config.toml
num_hidden_layers = 12
hidden_size = 192
num_attention_heads = 12
num_key_value_heads = 12
head_dim = 32
intermediate_size = 768
vocab_size = 1113
hidden_act = "tanh_gelu"
norm = "layernorm"
norm_place = "pre"
norm_eps = 1e-05
positions = "learned"
qk_norm = false
attn_scale = 0.177
bias = "all"
tie_word_embeddings = true
parallel_block = false
init = "normal"
init_std_qkv = 0.0355
init_std_o = 0.00513
init_std_up = 0.0355
init_std_down = 0.00363
optimizer = "soap_variant"
learning_rate = 0.00425
lr_mult_up = 0.676
beta1 = 0.95
beta2 = 0.99
lr_head = 0.00609
max_grad_norm = 1.0
warmup_steps = 200
schedule = "wsd"
decay_fraction = 0.775
decay_shape = "pow"
final_lr_fraction = 0.1
batch_tokens = 32768
max_seq_len = 512
doc_mask = false
train_tokens = 188100000
max_steps = 5741
dataset = "wikipedia_en"
Each number is 500 + 40 x the weight over the matrix's rms, rounded and kept within 0 to 999. Layers, rows and columns count from 0. Numbers have three digits each.

# q: layer 3 attention query, 384x192, rms 0.174, rows 7-31, columns 0-191
# k: layer 3 attention key, 384x192, rms 0.163, rows 7-31, columns 0-191
# v: layer 3 attention value, 384x192, rms 0.147, rows 0-10, columns 0-191
# o: layer 3 attention output (transposed), 384x192, rms 0.133, rows 0-10, columns 0-191
q7:561529458532449513483532500443524491489542514472479517501545530452506508466503556558476543490520541404501468548560515496509520567468515496450521458477450536445528549483514495489509506480522521556473523551467495532443508493492544519466495497493481434477459478465513524472505527474482467490513511482510504455487532491528494462547467487513478474470501504460491454480509511515522510487490486442535501563494563530511467471527496460542478487537461500530529504490509502492495506517496464483410510422485483504535491502502492497464510507504570428542529491475476538497479520494467510476
k7:504506490473502419524510494471520501493496479490471521452465525581539493508558505508503527443553493521447530522526500514484458489498507472519508544483460458569493476487522500517482559533505448465504509502498459505517548469529489537449472532515520541483517492498503498529502461482532471504541504516544460528492439505506430534523466487422478482511491467480469535416464541521482450478585521492522568482487537476458467519561482529457504448535505507490508494508518491454527535503551453463465534482491426518508520505465515500435501499562487428493529516490487491475465484531490469500
q8:491467514550538514545529567519487499504512517508495502505458579418464475493484437521507505535452453519525464498485462514544520477522491520471456577531503466507539517530526532501498480460472481483499545571457562532532532454476499528474542459395493479517504529541515513505501517479453467506438502458494421479487505483531492455466452466496552513512437489497456546540543546445503514550511493448466527452495462519494482500506452501578527555485538435491467518512512437461532496493496500526485466473483503498510497446471497571503481480490522484504495477488525481541477531503475532493
k8:610510557542535484513456462533513517465505575481526474480512494508505524490497473511529498498516512431457516526549498609474477540475475483521492484533524498504496494544564502536462471464505465507518499506497600493462421451511441482467490542537506502460528442561505479422566482536481513458450606557496468530474519493494539481539483433483519537485497478457474542539452433517481447548500482476513513501513543479548504525508475513563500460452505511504473470502552502481520505524456517517494479526427537492493490493501513498496497524473526560467509448452437508507550465492482473498
q9:535528403503522503477539493512489507515564475514517516509497492530556497538502471466481547500522496445546519479534508528471565440445501545472503482567523460511478502502482497510456501502512528508423533461464497531470508538489496524513528493492501512495499531524514494489498508516456490521536495494537471463511473552466545522487543487536485516482503499497545480528506507503501497514520481516468497505530438458536519481427457509465489468523481497508546567518566506564529515487565460470463508432491469484545519516520536472483558457516564501510526494521529504520491525520489494465
k9:472504435495470543556501482499467480476543479496502547508503486528533528521494512504488512595518567521489504494482517479508481608515533528451521498500454428480503477486471509508500483537512524433564503431518513486498517500505490523531480524491569515492525468508479462482481495491555529430490461585492472509516516562482469498514503547505472508501502547575532466548543531490524513569499458422484508544515512480440565468483397447532486530508522503506506504515543497480440489453530511476499428491482500449572518521489527468474569531474529440495506469433540511515506478481515501462
q10:509527521449501540550512521509521510517504515527524494507495552456481525533508536481492496491533500510567460529478528535504430499502581445543484531534571595501480497479491531569506468484536525523502470467508478571439558478475507536483434474537432539462509514491538479488517514528437469462520493519515512527533464494521573480460480574532543541479500490496472516550537533531530492493501489469508548509515544487488488532485505479468532479462493495514547533514494559478483488497538470474457506482457527537511531495473540496513471501557458468521513469512500462497485508498478508548
k10:474496582473468491538522508499536465488493499466522504504590523496534439494544518505573524546558470503523528468542508505528471471466473474498501494541428518466473538522489449477491502488546526466522507576509540485532435550522541507466524486529537581597514478448473545492511445540515451441481457559532441459495523548447500496502502494555547547475590494516511490467510450483515487477497482490455510473488514452437552495514504498482463490495577568464498480514513455507524495514408466531514492471504465478511491501487503579464526494493482493448548490501533422439492500513515494507
q11:498554455448520511453504511510491553511431520537482518453506527509486527470535514553500527500551531511464514565522484455519486574515481483561501499505444541519523536444562459490523524516479504552518490506497540493479452503494494551504545494529471517511471442496530468458471487476509544499455480522458522473534509525460469445467506493462478540518440503514546442455403491540504561498489533520471478481452539461488489510442513474474483472551480458495477554479524418564459520453508482524525514538542547457538456484511497477437513501496459443525434477462445470537455540470475518495
k11:489549564512517504549508470502517524499497494502459475497542474465546505503591468525522491512476567568532575438471495567492537449463579533484470490526498481510504490475451502563507550473512558500541469526461504555442430528477503561478451536537489507442533479529544486527539465518506465534477556471514484487562539500457423492452508518432505465529423530493506476548562516461461457523510630486502568504468477481439522491574458505483513517517481497504474484565505436511480526486479485461517512499493448561464500536477514494545465474571502429471467516532443472528449496476535519460
q12:471538458555501491434513477509581505504531498452506468525515575516464494537434537482469465492522492490564483543468545508453475515518505572512504542480414474526482500446502533425538514498485504494472471522473485506491532459484530499513539466530519464503506528504498458514554514535466456498514507538490543507483558514581472471505479507467457483508477535501502577518517473503523478515562468547524518550494555588491526512433532503428504514531491468519539524454487550567501531522536537449533484484480531435519596448475533431484471480505484465497463510534494466509550476464486510485
k12:506481539481568571520509558493413471517486458462486469494553529523550495500442504462534498470500452500524525428601496470496598475481540477518468500514520435525515480521579500436567464569496445442473507513526441545511430519495467532456479471519462476491476467508515531562460490488440506478485491504488470517497458468458440520538523521463526567515510475448463504488539515479458539424511558474475461516472461492531480495531471552497482510491472524488473520513511460513518494510576531406544499531470535515506521525515458455557491452506493479500496474546493545466481491499515609472
q13:527508517508465533515449564465515474458491496507501447461450478562478551521521525526513518487475466454481465422546496507501513486459507475509421462482467414508523455529527440536549591510511521478473481502450512459515507514477489448495489555498527455494492549507445483499486545554527484503489539547553454516538457502482518449472512520528498457479515515535456507465517553482550482463458481489472523443550492479518516448481487542476567504510481529544473548515496493473552523502481496503462524449467510530542478517493472499529541476521467526497479512468533487481441466446510512561
k13:449532479426453487484507500493509516455500533444531549532445470535469561493473542484459511529541499494533512524469484479557483529482513562583525522461525530448566480510532490549520516419476553500496471505436534508498539509487572496527447501489500484496521555493499425440542459521540525467472478502563520507475467498561457500559519479507466522536542543463494501511418467505514544507482476471527502484508532544516445486485534436593569491517483531502484469503467525463487521476512520548509500464484479475533527523527563488464511530479484515452460514426464558473489551484447458507
q14:538479495523530453466471511516491561529532460519500533474465472484540445494464547473495495441481463516526549485486524497485564499528553445444519470508479508418532558521458492395472524467511420530527503499513520464500523458495497533496530508538502536507506477547477486520442490413507467535460521489498497406503527511592472469431505505508500473503454473492464470568451548508523465548463480512516546463469497549460545486514516506492569509519550458479451509519529538531456517524453504464527453515503447504480490528515534515478509518525560496476536517491540457511511479480479476522
k14:538551565490531516511457527511487509454427466481536528566501466466441532474480519501485571497492480421508493515544497541483496500524485511463575518485456511485490491513502545424505514471524556503504507451496567450492549511462472474501528521497519474475518481500511566509543493418445539544492429525471463452464528499535519391476527495468502394532456377544479540540526497515517493516512467488466476511474485500502512402518494533587504468500520563473535416503483485515439472485545488451473489527543555526509494493542526521508475542491498430488517517496487497526533494447542547449
q15:551483530507474463525475500499468507460504483501552556544509477527496509481482478525513466435455511534482514536494523545476541477505474497533512511482536483457530439495431541506509477510487482470495511512508546485517553541517510447486505499504518467523483563522524557550536530531425441608491462462512529569473500437452544429519510457486502529438446542572535514501513534441494459532497513499444491519464451466454533525471484536528531470468515505486447471470532512456503489523489506523564554492505485496453526497475533488532453474527525486516505454532493515464522516468479480604
k15:485509492509467483478447502420501500523525461509518496519514485491517521449472521534470518499525470396464423553540515557439441523518438495478527552483514465473435562553487527475497506527521531571524507476503526510542493483484487529427489518597504508501458513499524510471494450540546482459448460578534516463518473529488557513526536548508482492467519506488496473520477444472516575462507464542516457558505538525500498463450502492528483448493502441550466459520473507527453428542471571494494507487490521458517487457445529461612527521500487536488531539482506519468467470480462495473
q16:490523536513554527459551507517481429474509512518428520465501557519483545480543477506527513547482537503506519488510502475509516539530542484482494450438566527545498481493521488516586529434458541548555546445460520495562485524461511480552504460439580564483543533502441540508526471529557488502445498486482539542429483503459574454533468498435491544466470517473458484508450476453522562448454559497521488510507551486514526516509530514521458496505499549555459459477492495527529504510494492499545493538480521525525494527492505521444517481527521463498468484454536511503520515530488523548
k16:480537509556551437469472509527614515569490543447493463547518496475497487502550485481501520473530504572520455478491443526485477561487470507534492468499596460568560494556482509542543500469533533501533491507491428477501494568424476535501500485503521471521534557459499493504476439503446509450464542464483532507511475545531514554516515471493536477527477527555495485469472517499494491517480541516611484454440506493483534498509568535494491440481487491514467512541463526481502460522493507550408559469461500536532493494540552462507495472487510542415479505514508484521501501518508503491
q17:439526605474504496551461520602496518492494528457501525479447503530558463505577540511442569492494565581483465420546489458494521479432506398490495531504487529487482501508533499524491521501514478486468516475576492523461537496554493493476476513485507435514470548450488483509486515499537538491474565560437493453504510523552502471469489475490478454506475432536505539564540609508493584497479473515454485529500493544448538489474468553467504523483510505473491479513526493568530413477441494494520432493477502446535601514480431533516555504469523505501445454483527548522526398476471533500
k17:536508516497489455440461524384544489494480515490503486538526448480462523523530541536510542453543523466453483560438457424486449455483505532500483496482494517495541505542495519532501481561521559493479470438421539477408545501522456565464497459547489539484471521502489553562511588479477521572466484511571553518555509502528511541484513519492509525539552471492451494547533452540574568532411450546479463451509460438481507544506492454554516494527492459471472453499485534531474499489476479521463479456527502513509480498482492438502519504491568447457504501485490452554434471516550492516
q18:521515478462501497495514487497425496452516477460520453558451442475500515474527507527507508507510433520494464481518459548483570520489509433422494527456481573505515501537511419528490446543552437504462528500477465514428485539483526447521496547495465476500475499523480485482500481424558569511514500443477534512553476493474497539511461592504514470481503504550507490439507521498535569476501489488504448448536498522512499492463515529498555533485524477510562508569557518485575459511523466524490503501505530479535452452521494535515501525510500514554491444488486460569486568471499491446
k18:466567498487491527480514527481502509430468503506531527476490512561501514466538501521482549536507528560470471505461609500513559424503532545573433505531429458490497483438459464497510515451483510447461488539403452496515521529494503466524469473509521549478502480514467500514495493458570503467507477455478549543495512476534484523480534451570441563523557514477528455518442565531455415527492474501495520529493490433522445515555484420429504504533537521493549498548517536524493526470527472509449501520425432564536487488475524478476516498528514470483483486447469480504498526519483435541
q19:460494547460526478464522486489500438489546533544549555469422500527464503484494502484542473471485507536537568523486570434495506435461486482512516493527630447518425485531426488455531502519526529536490553486483547464550411515489467392554525522557505496485476461501498567524529523512539541517496545530484504513514456505550488451510553500522556527459426451550490450574542475489542581521476478481486546478504532523474504477431515502508554498527525547516480522493520478472583526464456513523542537550535496573485432530421535584532494519509427473470522492497518513485484474473557498572
k19:521466467503514501503466509450477478548559481503517460512495423512445520526523515458501511518486523562565514516514450526514457519477496490493515475561539473502441536450551508469457512467464535541499496468470539521546495481482462542479546455511511472520474537479502535498557482506474507489477472555440521484513494396538517519475477519471533488520486498542471519531489490507511511503535529518531565491509531504525486484510561463517480440491499489507431508562545616469476542538442496473510510514546529491482450448504535552481444439474482567477452543483498495397457505476527533437
q20:520477515543508507499510510472523473514504448494494529490537492500472544479525474566493554516523553446479532431496458460501544458494481520556512548441480457480516491491529489518521464510484501513517488527513497471518523472466424510520525529496536479508507494508577532466513507505480454484478509467464527443496508537520460495539529573479461496512495560450516551462494495497486550479508486471485414475535536517455477485488559456492468486500529514474467493503483538524417522453512498481493522458510504451534494537510543459516527454445467459489475462532492573476514500506476538454
k20:522485543540503529516463478540539482506513492462476440496475592470525499465523507506440486482493502483495510515531590490493507480452530509507473540501512503494533570533522467475495468494541506462504505433500554528470479485516464545554547527453458507475538449532534523532541510491523603521551532503596495521478454544467458505495484485468484479472515480465564496490531548521482534524518552488487475536466484555477526507507551492478514530526455544536467511474476519536541508478528517478524548488412531505455423464480495487476496501501459515530521536543529545527504488537471547537
q21:540475537490469498546515452541501508450457514500483479486497426485574508519538486452536487497472521541476552479495477495488542485501440487494510488481480497507513478456529467493540500574449503484509510471481471528495481413505506501570455493435526517461500517533500500540501514492473478523525526514505489595528479513473514511518551467517484510450504480506508462505527493507512475541528552544487539490496517495491561555449506472519507484460492511480492494514555484499478442532529480507548477453485492543483522479498473474493482498491501576479542504448463602516528431485557418447
k21:520476424563537473564549483467480562543513500482544499477456481495521488436486490543479452480479476498522478531439531470519516488534505535417463537482513489515485485505519542447532511525538486450488438541494570496461560515478504536508500475497488465531487460536539516392449510485510501580473496504494512466545543459454434532451507534531514540522605496528542533446470516475481537506460434507499495540521476498528491460491508519514488461495560486461479518492468548500505524457561542522539507481500531510518477483478409468511502528480443495533508540493538462548505499460501584521
q22:457542583500514551499567529493492494478542479530466454493481513536489454481485466532584544468457540453477528474470536493520524470497509521478545587502541471465528456563480444480533473512479495505555475543557473521541521550532464477468543417539560499486509477542505574532446477488457503427527467594492507569452474471544460493457506449463468587471470486513473461541530532462497488501566575544477472470478532495510506570484498458463480520465537514497460552489490426532504521483532505505532516477497491529490495458496492511494491528429579535513504518489492479489556544525489462547
k22:566468461495492550472536497399466520501505493543544481498511535499455530510531448513554421470534500529467488469544526533486481552546463498497493556529549482400497499570487518526433520538547502511428484541510521488479517551508520519478579528489524506426477482520495551434578545513494555519446560542481504459508483462501548461510402479541540480496503497506473520485452563498523572538497497499490518516439545514526501453485544578498536487496491527502510494483459504528445563597511521478539466504500489497536442462472522461504515496515539518518591455526484506493430476537467513502
q23:511463571537522492512474520478492521537541449499456512545512525525539561527455446519452483497479485487470510552614448480473460493542508512537579513508556475525475478468472557509565561509433460479495485539527504497476474449493522587480469458498514498492499551482492424495500426556555505521449478453472509498514521545560520495536489535524467470410497591442462519462493507508483456449508499431500530522463514475536557446469504542511448466571486559536485491469540486548487548530570506500479503532510490544510510519413473515465483491497464520534486465526448559495515512485496530515
k23:447515530491588451533460516511511540540457513512433474479454499466429487455432520479496577516506496386504511476433551507467471574542569528566515507507514447552460524544482406503498466434562500439447501570540473519511463474551468542475503518488468545533486453518531466521534412559521471564494501506567440441458545509489507567485504439422529541468488528485486524507469461473554473438539480488525457460544516504515531529585464453481473495478519459479467513461543491494513501524519479461477534515538518536487559465501485521511546562501520462479446547502495493542486485485552486481
q24:554507464481508475493524453494462561535453501469467470539470482427445424501544482470528519574524506482463527518541425521447492513460477504446480529510447543537468518555571530501518516523469515602553473551437478402484474484541470479547517476538526522499494545497508493571464436513457463472499452409487467484499535559451431496464471545459414451518545505522563537493510518471535454469495536487518460443540471504503458524556484558547469530525473511580483485476493495513547478475482463502462540566548607500512478469510490532547501534497456487495543517485510491471462515512444545469
k24:510521469446549454494500452522496504474475483438539493498549477509499482470573504491459536471481511572500488494517563483489503474503581518505478449521537565510456482461475556539509515509483500626533449573501502526491504454573475482594463433516444601422486542575562462525418435476547523535514549516492476488442525534504525518542491519559502532482532522545544473514493505461531479442462462538492474508483551491443541601509471513408431505466509542550490552509535516439520487485469511500443491584474469451518496493499513524476485467542507484578542472535437510517495558467488473479
q25:510580522466485482545490490508482506474476511488547495483554481463464510546501581477493518521502477484514475467501469484529487414518486545482476534499511516569456485438497492561546482465579484516439493495464513513512489513517467469503470485457502509486516451458496440456522503535499512518431521513479454497492464527508466541532521554538490455530533547488532478421481440509449528507440538491490550504465511555474446505508547486493430487511517536480489545508529449524520447479555529465447491458544456477509511544509520507478535503503515503563456527466448465495500520508452534462
k25:462511483485487456503474446504459513504509519480498494498515520490485484487566544514495491486474527449533453503418498483511519478483536452507462529545456538540523528483473488530536517497535574447406503524509488570475516498497561436568594506448566552529516449508507503525481488544481515525484524492515500516548444532478475546511568525505458528479517487533517564462531513454474470517527493552519441476459470508490466514470524461514496555492509502539522553499533462464545453461435405468506545450460478399494520474576502474486527517475509559449469454437477501512501481533495482452
q26:496485468540476483420498533506499535520513534513462524515530514476495518485513455526514498480511522508520461520511491557485426516451412516490436561485489502512446496490540546458515464486469503498536473497450447478424505495511499519508511487545453496491454531444550465499476463491470432542501472497510540454509561498508503489471460458501542447500510534511476556488516543454504560485502516484459434456488507564447533491518567507496506490478486432517555485511514540541506500462513496533540428491474548444498468461440461532463499540454532578440551456507537507568524473442502485503
k26:509536519476523491528545473451533478490481501497476452534471480526459502525479482486497526484546460569442546497549513460584512457479508471488484519541528497499523529540516496500560536483518476515466489518550486479562404478527459508459553520518486483492486525555448486506475527487457444512491526526552482463536547489537477421554526500456494483467501476453471468523528511478495482455514496473491453494480495459460508530532436504508477457489511467476523510501533486516561469517515490510507510511482552478499430498480530483484500573474498524444520500378548502577462525503534574573
q27:492535472514552466464506510461503523480487481522531485510499431528461513504457446506516499474512494515515513565501490463530499513497478493565466486495522531535441512525508497517483482483453487495539559421533513539496524561510482505496516538500497521527473487528467547513522549510517467522539515510428518508580512496515492479506544551502490501420533543549513495535446483526545472449522457549503553494524511485471507505507543533498525462504482471473466583457510528475524523475429507471466479479493486470489455480475515535476485441529513510541498442505472486484505469567506555567
k27:550480550516516537516480508562499461472496446499501525487546503544457462468497523499509525538513470456469511438528544515541548497501483514489493485501454548476400522525470528557511505471522567523501578473561446520472471504447480488457490433471535529408505507459520546512534498448485485503509492482497482492509485473566489444470494522534475499455476482466522516495497491535503516491455507515451480547547503563478552511500532517541436497459563520476504468527544523533467475474419532482529494469505513517484475507519515507566535498550533441478491442430427484472521524525511452520
q28:502467474499581525497476516489499517464520497551475510495555533508488473552503518509488496540502485497529512549497529513507495505548496491521493487531490552558519496507495501511491501492523473501519434514494550515501478513527538494484487549426468519533551461473490447446472477522548505475487500500517472553539529535545528497501568555532454562475532479501523506443491501508491555519574502510514463534502539521533465494489534481496480506509450527566520498513498487517490536476491455540450484492538473450472518470472482485463535448574436565525459517481482479471496501499524445491
k28:472503503549531491525530464581498447497529498490475465433510494476489492506473521453517478473476528534462505491419481539515476452487529454500472456453508493515481498494497480539540514486482476486417510531491477552531568439495485470479502527445541507495478469472465481544521494493506556498503487474532482499489430550481469480468500513534550484529486502442503598496534484494480461511552537545492494501521516467494496493487502511480491554482574488444493522514495505523474511514461499497556523537469521550419544521512505523515488518484470489460548476449554470508523526501527468507
q29:466562504519535494559490492541521520508435558512478534520545475462457456437532536508504506474526488501470511444488514454537538525500464499508492526537485579417488557431446471432483464482520459464486470505484498515566456581511470494477572544439473517500490477450539571520522508497511516541487509505432479436560510560522493446435527536434492511500493508511476496517586540517477508551508515553524478513472407539495530525521492509510466526528504556524530506562444474539454500564481502540559535510522518519493468476531510506530488520529524467499516478470498472556484484419475480436
k29:474531453461488514426493482525512491493533468549473470512518470468581522486482489499479530442509456511559494535467529530442510474502504504536462483561493530485493531509493524476438478571500540473457452479480531466489470536415466461500502538535533553468464514555455528476558512478497548558501544486548574492539507455464504529498556461455523453470433448523462525540551464557473460556529490489478492513483514481440531467501512492520457429495555495449528503537485529539505477498537477551576521571416524519482499438513504474493475529426502517541531493524472444533459441508450470447
q30:427481527507457485451533533499455420482517486498515450485465515503465514553468506458505523509523480547488517538511528394477479492510484471483521426407556459472458525487490521538492471518472465498546495490489486510516470516435498466492492523506487503436490510482467520498570463444468514462503493476537495488587480522483500500487501497499484503450503463499495473532469506494477483516516495561544577517530513525527464511467469520478415483531509468494481507538419515516486571492476454449507513480429534481446536554514530456520444525527507463506575529555512439519550490515473512501
k30:467461478541502484528465506451456462510445504533457541504537492498483473515497510518501491534475487470535544512606515459464460536497531557483561455500473487507491512434531549492511495512477542476470476489504473479545501514504473546528485531443505489466521519444497525500454461482494493457582442443507567519457575490474487441518510447551413573533475491570527463579508497513516534534469502494498504526515484487516535466503582519446508434488533472509505502459491516539509477534570559474509512496489525460508492517518459497452479438512496514466497441548526505469496494530494456503
q31:492514573486507502506522513531537520526437481541536411526449487563475537547447505509429476488521483594523493512501529505510506499508490475433420514474496489454485510532487463553436525467503476474498521439480500520509535446517507482510508539470444486511453525492473469496496512488518525527535493551526414518535516438516510484500492538525472427549508494465552524530567521547478470541482509490490458487476505485474490521543510475455540500488494563557524480485541466466558556527467540422501493515476449547488492530503496524602534497523513479504502502524447486445502522483558451490
k31:490533487552522506411506568491479482534554502534530536537509503542458497517419538466524485555533545488522487494402456546559510520581510534494499470569453554514462520508515467526493541471473486534501563531398533486561574474588570442544465527477471539504458495512577540484469531448497478504560433483455500526494513469524512467481549477574478482533512527435463479538454470490493499517492457493449469543540506534476495502482518514474542487542501556508533488515474452441487510557495430472446475553492525477519527511559521450521602504454471497472473537536442521452495520514498516556
v0:514494568545495518550472487527475496484424583459499497479555482470427488505488549464472456474485561538500510515510534535454504519424547473429554456512492515479445534524471564479520486490462474525491527418515526449493488568580506517496522464554485488502427424480544484506478515543416490569475538488524482525412494493493449539497502445450536491486532519581533559454502501492462497521495499485544502500507495492496485557523551462543521569535486498449508539504445528553503429519462491466513509517486486469534487450475458532478513463440478484477453472502534510523522473447503546478
o0:516481475511493511458530489508485514507459519515521515521475473501506485443487455488472479469458422524465476458505454508526545517521507422545433527490525476506550518529513480476474494447434490525481540452450531532467523485487518475529467495505507497550529533486478506496446508473547451462484482461455486508551519540442521465481521494512435545509500490420471545535475501506527528499522439481488481481464522451509497482446461456527467428471519463516482561558504522486465501479502537536534443460439492528479437498555502537503466523489462534526478526430511485511510518470509484516
v1:503515497531502513495514493515585544494475514535435509451487527490477514487522461442430478464445506551489525544506465491525515470500536468474416472436558512507407522541456490503497502531537497511545526477506454474478467550483455478439545591490451533488467471482513503539459571480479502482471580477496572520506487489546469548470530498470460433498551488490505523544460518545503515488522528490489498458571544505518501507490462445480513401492444496510522541469518470580479518529481469471499463507489498453470515554508458521498534508462401452419527504466448500496494480447534510529
o1:469484495481497511494489515439480514531548461496531491545482448519522502550474463546524468553507463454510500511527554454499526463541501512575573432567490489508548476516548516478460541476449538520453479455475518544510550454508506534510517481462495477519480462512541429523541442531499449481505466481488427484482475552488508469494465456541531498520500467484494443479437508457562485524485527565514540483541498512506514436521515447503524493499487467497463461532464527461515490493499557519475478493546484556561470500483561450480511513522557510566492504531500446470525498485487424471
v2:525517543499507507503524524464547474512548401493540500504549502423490543436530460465475502495418487490577535501499504529521482502521528498469491561480492417505499475514501538502465515462435539453496499530469524522474557524487508503519507523515459484462533504513498493465475494480499481528510487569576568584479446477488481471503536539549493525558516542527496480523499476486532502453455559525501534512465510497481489538462472516558578486536497568516502476555480477496492460539567508507545500572509561503454459568499519492492487480534527517457511498532486547527462520526492491571
o2:503489510490475468485490548484494503485434553516532484489494510512482483541522542511491484497496518480471474513514485501476482524509484503532492485544532498513510468506527455542470544523567543463518515425482552524493474459514496541444495484492489467479487490504525522513490480496512469465502515507503498465533507481466506501490500483472556464518505522539481470496487564521470538544515496472511458513541519548493486462487545453497481512505479471480539494448505528499504542479489518564495530468538500476493548461452486463517526549474519463512456484519511541473515497495486496498
v3:429480474476502494492559455496438410517461494539449578500487530416535471475524493476571545538582543488516467433522474468508501561469450489447502528543457510522477460435526454540489493498456474490493517483530542525466511450490552484541538458449581515490427518530431530506561512444581412534488499493468481440482524495454546503522482586528521465484526523545548583489449515444487507510531496487514521461478449569530537525465486502487514452512502558540522504436499536513380473495505470497464474497529444495564542528478460502491561525472453466503457458484512534505542524490439471532
o3:466461470478463521456487477581504478424472508540523471494540475535478494497493466528446520451496548508513493476542524469519506448526508487473507441514534485460477521522493523412510528515538513522489504499522499522570491542460469453552485491510532533509511495492478486506526507532451499481470468467500550515498465509464462466474530482521476526477498436508483505501507520474504487510516497489481509510479507531489524479490520461509473456538475485416470491495502507489512500511481476478550510502471477467489440493502540500509415530526506505467511479441508477513516495453501446493
v4:441506489451520443477551498426507498474526485473498485520519456517521491535495534489513470459509526521448532485535511494516512524477478550443525479464413504484490566556558508457487531542513489455524510509521395539533495551479429532504492465562468460502506487475462531481525498519471439539510503424527480518497556516491505525475557500508492444462479473511468519499506443527494464468469517532479527528417554452483442484532493488526504508463504539490483534486510495490488506517542478466483530487516480537468440499463496529501548553584518504513504543502482485523484525494438483477
o4:488514523497499505537471546548467546493453506467512526518448527553541492463498490456507546486497486506521495462472528499496500495440521476501523510511551527471478512486489484482506467516514518514483497488515507474496534473522508514475567513455495519538471519464516473495500535476525564465518468521526451484483509513556531470476490504502508527472505477478499476482528509464502541507511509530490535489508438524485509526522515485479497556513507510515530447513541522508505461479467553521517443503491467510513530493508498459507492462482467503479485489517515490506518498522497458480
v5:463495437478508493471494438463490477543503512517498511521513490485448492524459506519519540465487451495418503423552463483541460518499480541492505542441463433552437517531546513549463451507490549508518513499494511521508507523466447421584478442507528494545476513528493506546516532508550508558468533502491506543467535533543507511545470478527475498488495509507529514451530539517524575497533459488507479486478484496491493514464508525462479466529518445476466548475558483554531528505431456515498492461506377499464499493488394482408493489485460499541533467548486565444500519518499573449
o5:492485546498546481498484497459562463501467503563611551539474518513565451417544514546504443470546564528535550537545521531485533438498469463503459477498522488511530463479443460555486514484511524515500452518464487531520443519497530496453507552479470492454562473464480492475534533503472550512444459523477490505514445534434483417504511505526551507456514490534469469527512506462504465482518541529558508482440528544492563511562537554515540512472468490508473479516483483463512458486481486501484546567485511471538519524521536482521482528549480483481455505483495480513513495468515506438
v6:505498517563477511483449546500520476456465543520498443424518474479496514517511481561493517468487462470566483496480610523553502542512489494455537527473578503412557519447498493526483525490519474518481516492514529484528497481519506500510482497482498554552465539584477507487495589526525536503525445525474518476535522542473483532508440467529481467539468430434524488528482467474468587548462527418451475466494493462453524471518504480535518495531477517449488535567532498524504575547441525540518453447477570506467503431522530504466481494525503514446522468503517460461522501529485485494
o6:517493467470526527544486441527532537516508480484493504564484508442489518507541494465508503562535513523484509509440457551514461497503535495510506517601517509550508507489468480458557524533474457476507475529494487512489462502458517551559464505482497452511503477512466462424556417452494514508453549540488488506444519495508524544463498501488510503430527529540532509496521475513535412492516487436481562555525548530555516448497430535530524501537584545530498502503520474487511502484537454486481505524502501504503532533559511520477552513451517535479506540473510478534453461480475523496
v7:510491513455491517544466495525468561531520526564457432472462493489525511481509524537498467435500531505558475538418508425539539515491492464500548531483493366455558503452503419507511485465493517468510416432445448488508547503542510473486473521435513573519506515510510519560466434553548512496528538477489461484472431508429459583560507530457493443547508495599532454566524516516476440450481419482472457494499480480551502495482484477406520462389486460485467511493459469420494547507496516509475488500455480518454602494518538506465529524548533499514574473574513471494479437478432515495
o7:467495445479465512483508488498532462516536486479497559519553497511473481496490510487492487514523475462464525547538510522467439525498494551480495448524516496568478532511527586514516502550499447505510526571507510527476516516493529473504469503461538470461467435502486484477477515473446532483501460486518533520534508524497490553473501472542539552496495568463521497467475465475503490535478507478513481491475504480455530540492481493544550528523521524595509505454513480501489386467481511495556533488494514462516457492470492463493526477503531541536486462501518506458515477509573528512
v8:477472455470441451512588491559526518503492506537509503523473477463517452507494524561523547493459510473490564423528535451491535507477476503536507458468476469531487524498425505470491479459474468487520454456490464432478531598470483499573493527467528554430474540426434508525475511533514522466432397496420530504598550538476508484473547486482501495466468441503484421480413475544508450470489450512462525426516468476529492484531550509555527539530526525513457597505523452504520510498556470447448489593484458479474419527504456577514574517544454523464464513435493465506433522501408446495
o8:484452523499487577509472518543498500482516500417460504502521465557497516514449478437471465553508474482534501508490513516503456508502544468422461517486486510495466489445505510503519534542528481480547492493510480504552564469513518483494540432512498489520515471534541436493521441494469532513557546519550503488457484475541548439494515441544499526545506478486550536497524466427506473557538507508498485567457449475452470478520494524469462449499524506492483468507482511498517493501434477427481450457598442445535545476478551465447521470468575520504409492437500458495523495547496517465
v9:547540562516490570531564504497551523557440448534534417463518493483566453543492509546497465512546506448520516526499544480549515551548510541511483493475555488489496467476446500529514491468521529506522377483491539464518532482476478543531467550495497557503451497558474492504499501561513508500514455546506501504546509494477500479489526478480467518581453499520463493469549609464483518463515487453498468444565533525542486545559450518475503555497492444530459476555490536536511520559440515516516454543471556514543527414563475500517504516534441536521511504470563480523473459466391505520
o9:481500458563530506465504462487538511442557522478440602566481512435480472490488510460477541492513551513497534535487475518506454508521441486506500513492453488552552548481575473512502566552483435525523490483463512503489508445512509504477488472437498397469542474490426507459533484469447463531500541448545567503527510530541454499566463516495491524455527515466518542541474454525504457479515521468497470550450477491503491488506483526537497454500498485525495509458505479446471512512483462458522557471488454548491484548505507476482515510515519533556500486478486486492519505509495496525
v10:493528511480509494430487528484442515521508461463484502470537500479517510457444419491507574513467538558486446545422520516492518546508495457496544537497532476494544499466513542548477529553459431468467542513515474454495451519476507468481445493509487479544415537491431478505457537529471513485499525504456468461452502457512560483519537503523576552513484444528521505523460480438512582511534506498521491481492489463462494554525470484533499500499511484475511448498525522507470481482521429525531518516487496544431443501437547526448538507510459508508499485478464609502532476560515486511
o10:515555433522521448535478490476497485483508543545539497543470519522545530525447487528485465524515510426548484500533486482444479488522469497505480482519491547493457528499491478505519494476516553547524479489480482511498500458542513522524514476500480496485487475522482453498547506454444447458483489458510515468528494469469509565511470547499524482546505514468484515491477543485457459499471532473475499447539507507497477499467514507514450530575487481460511511510482441468470518447433486480524487556495484433538530490538456494548487540478546495494506550514540503483483504467496468477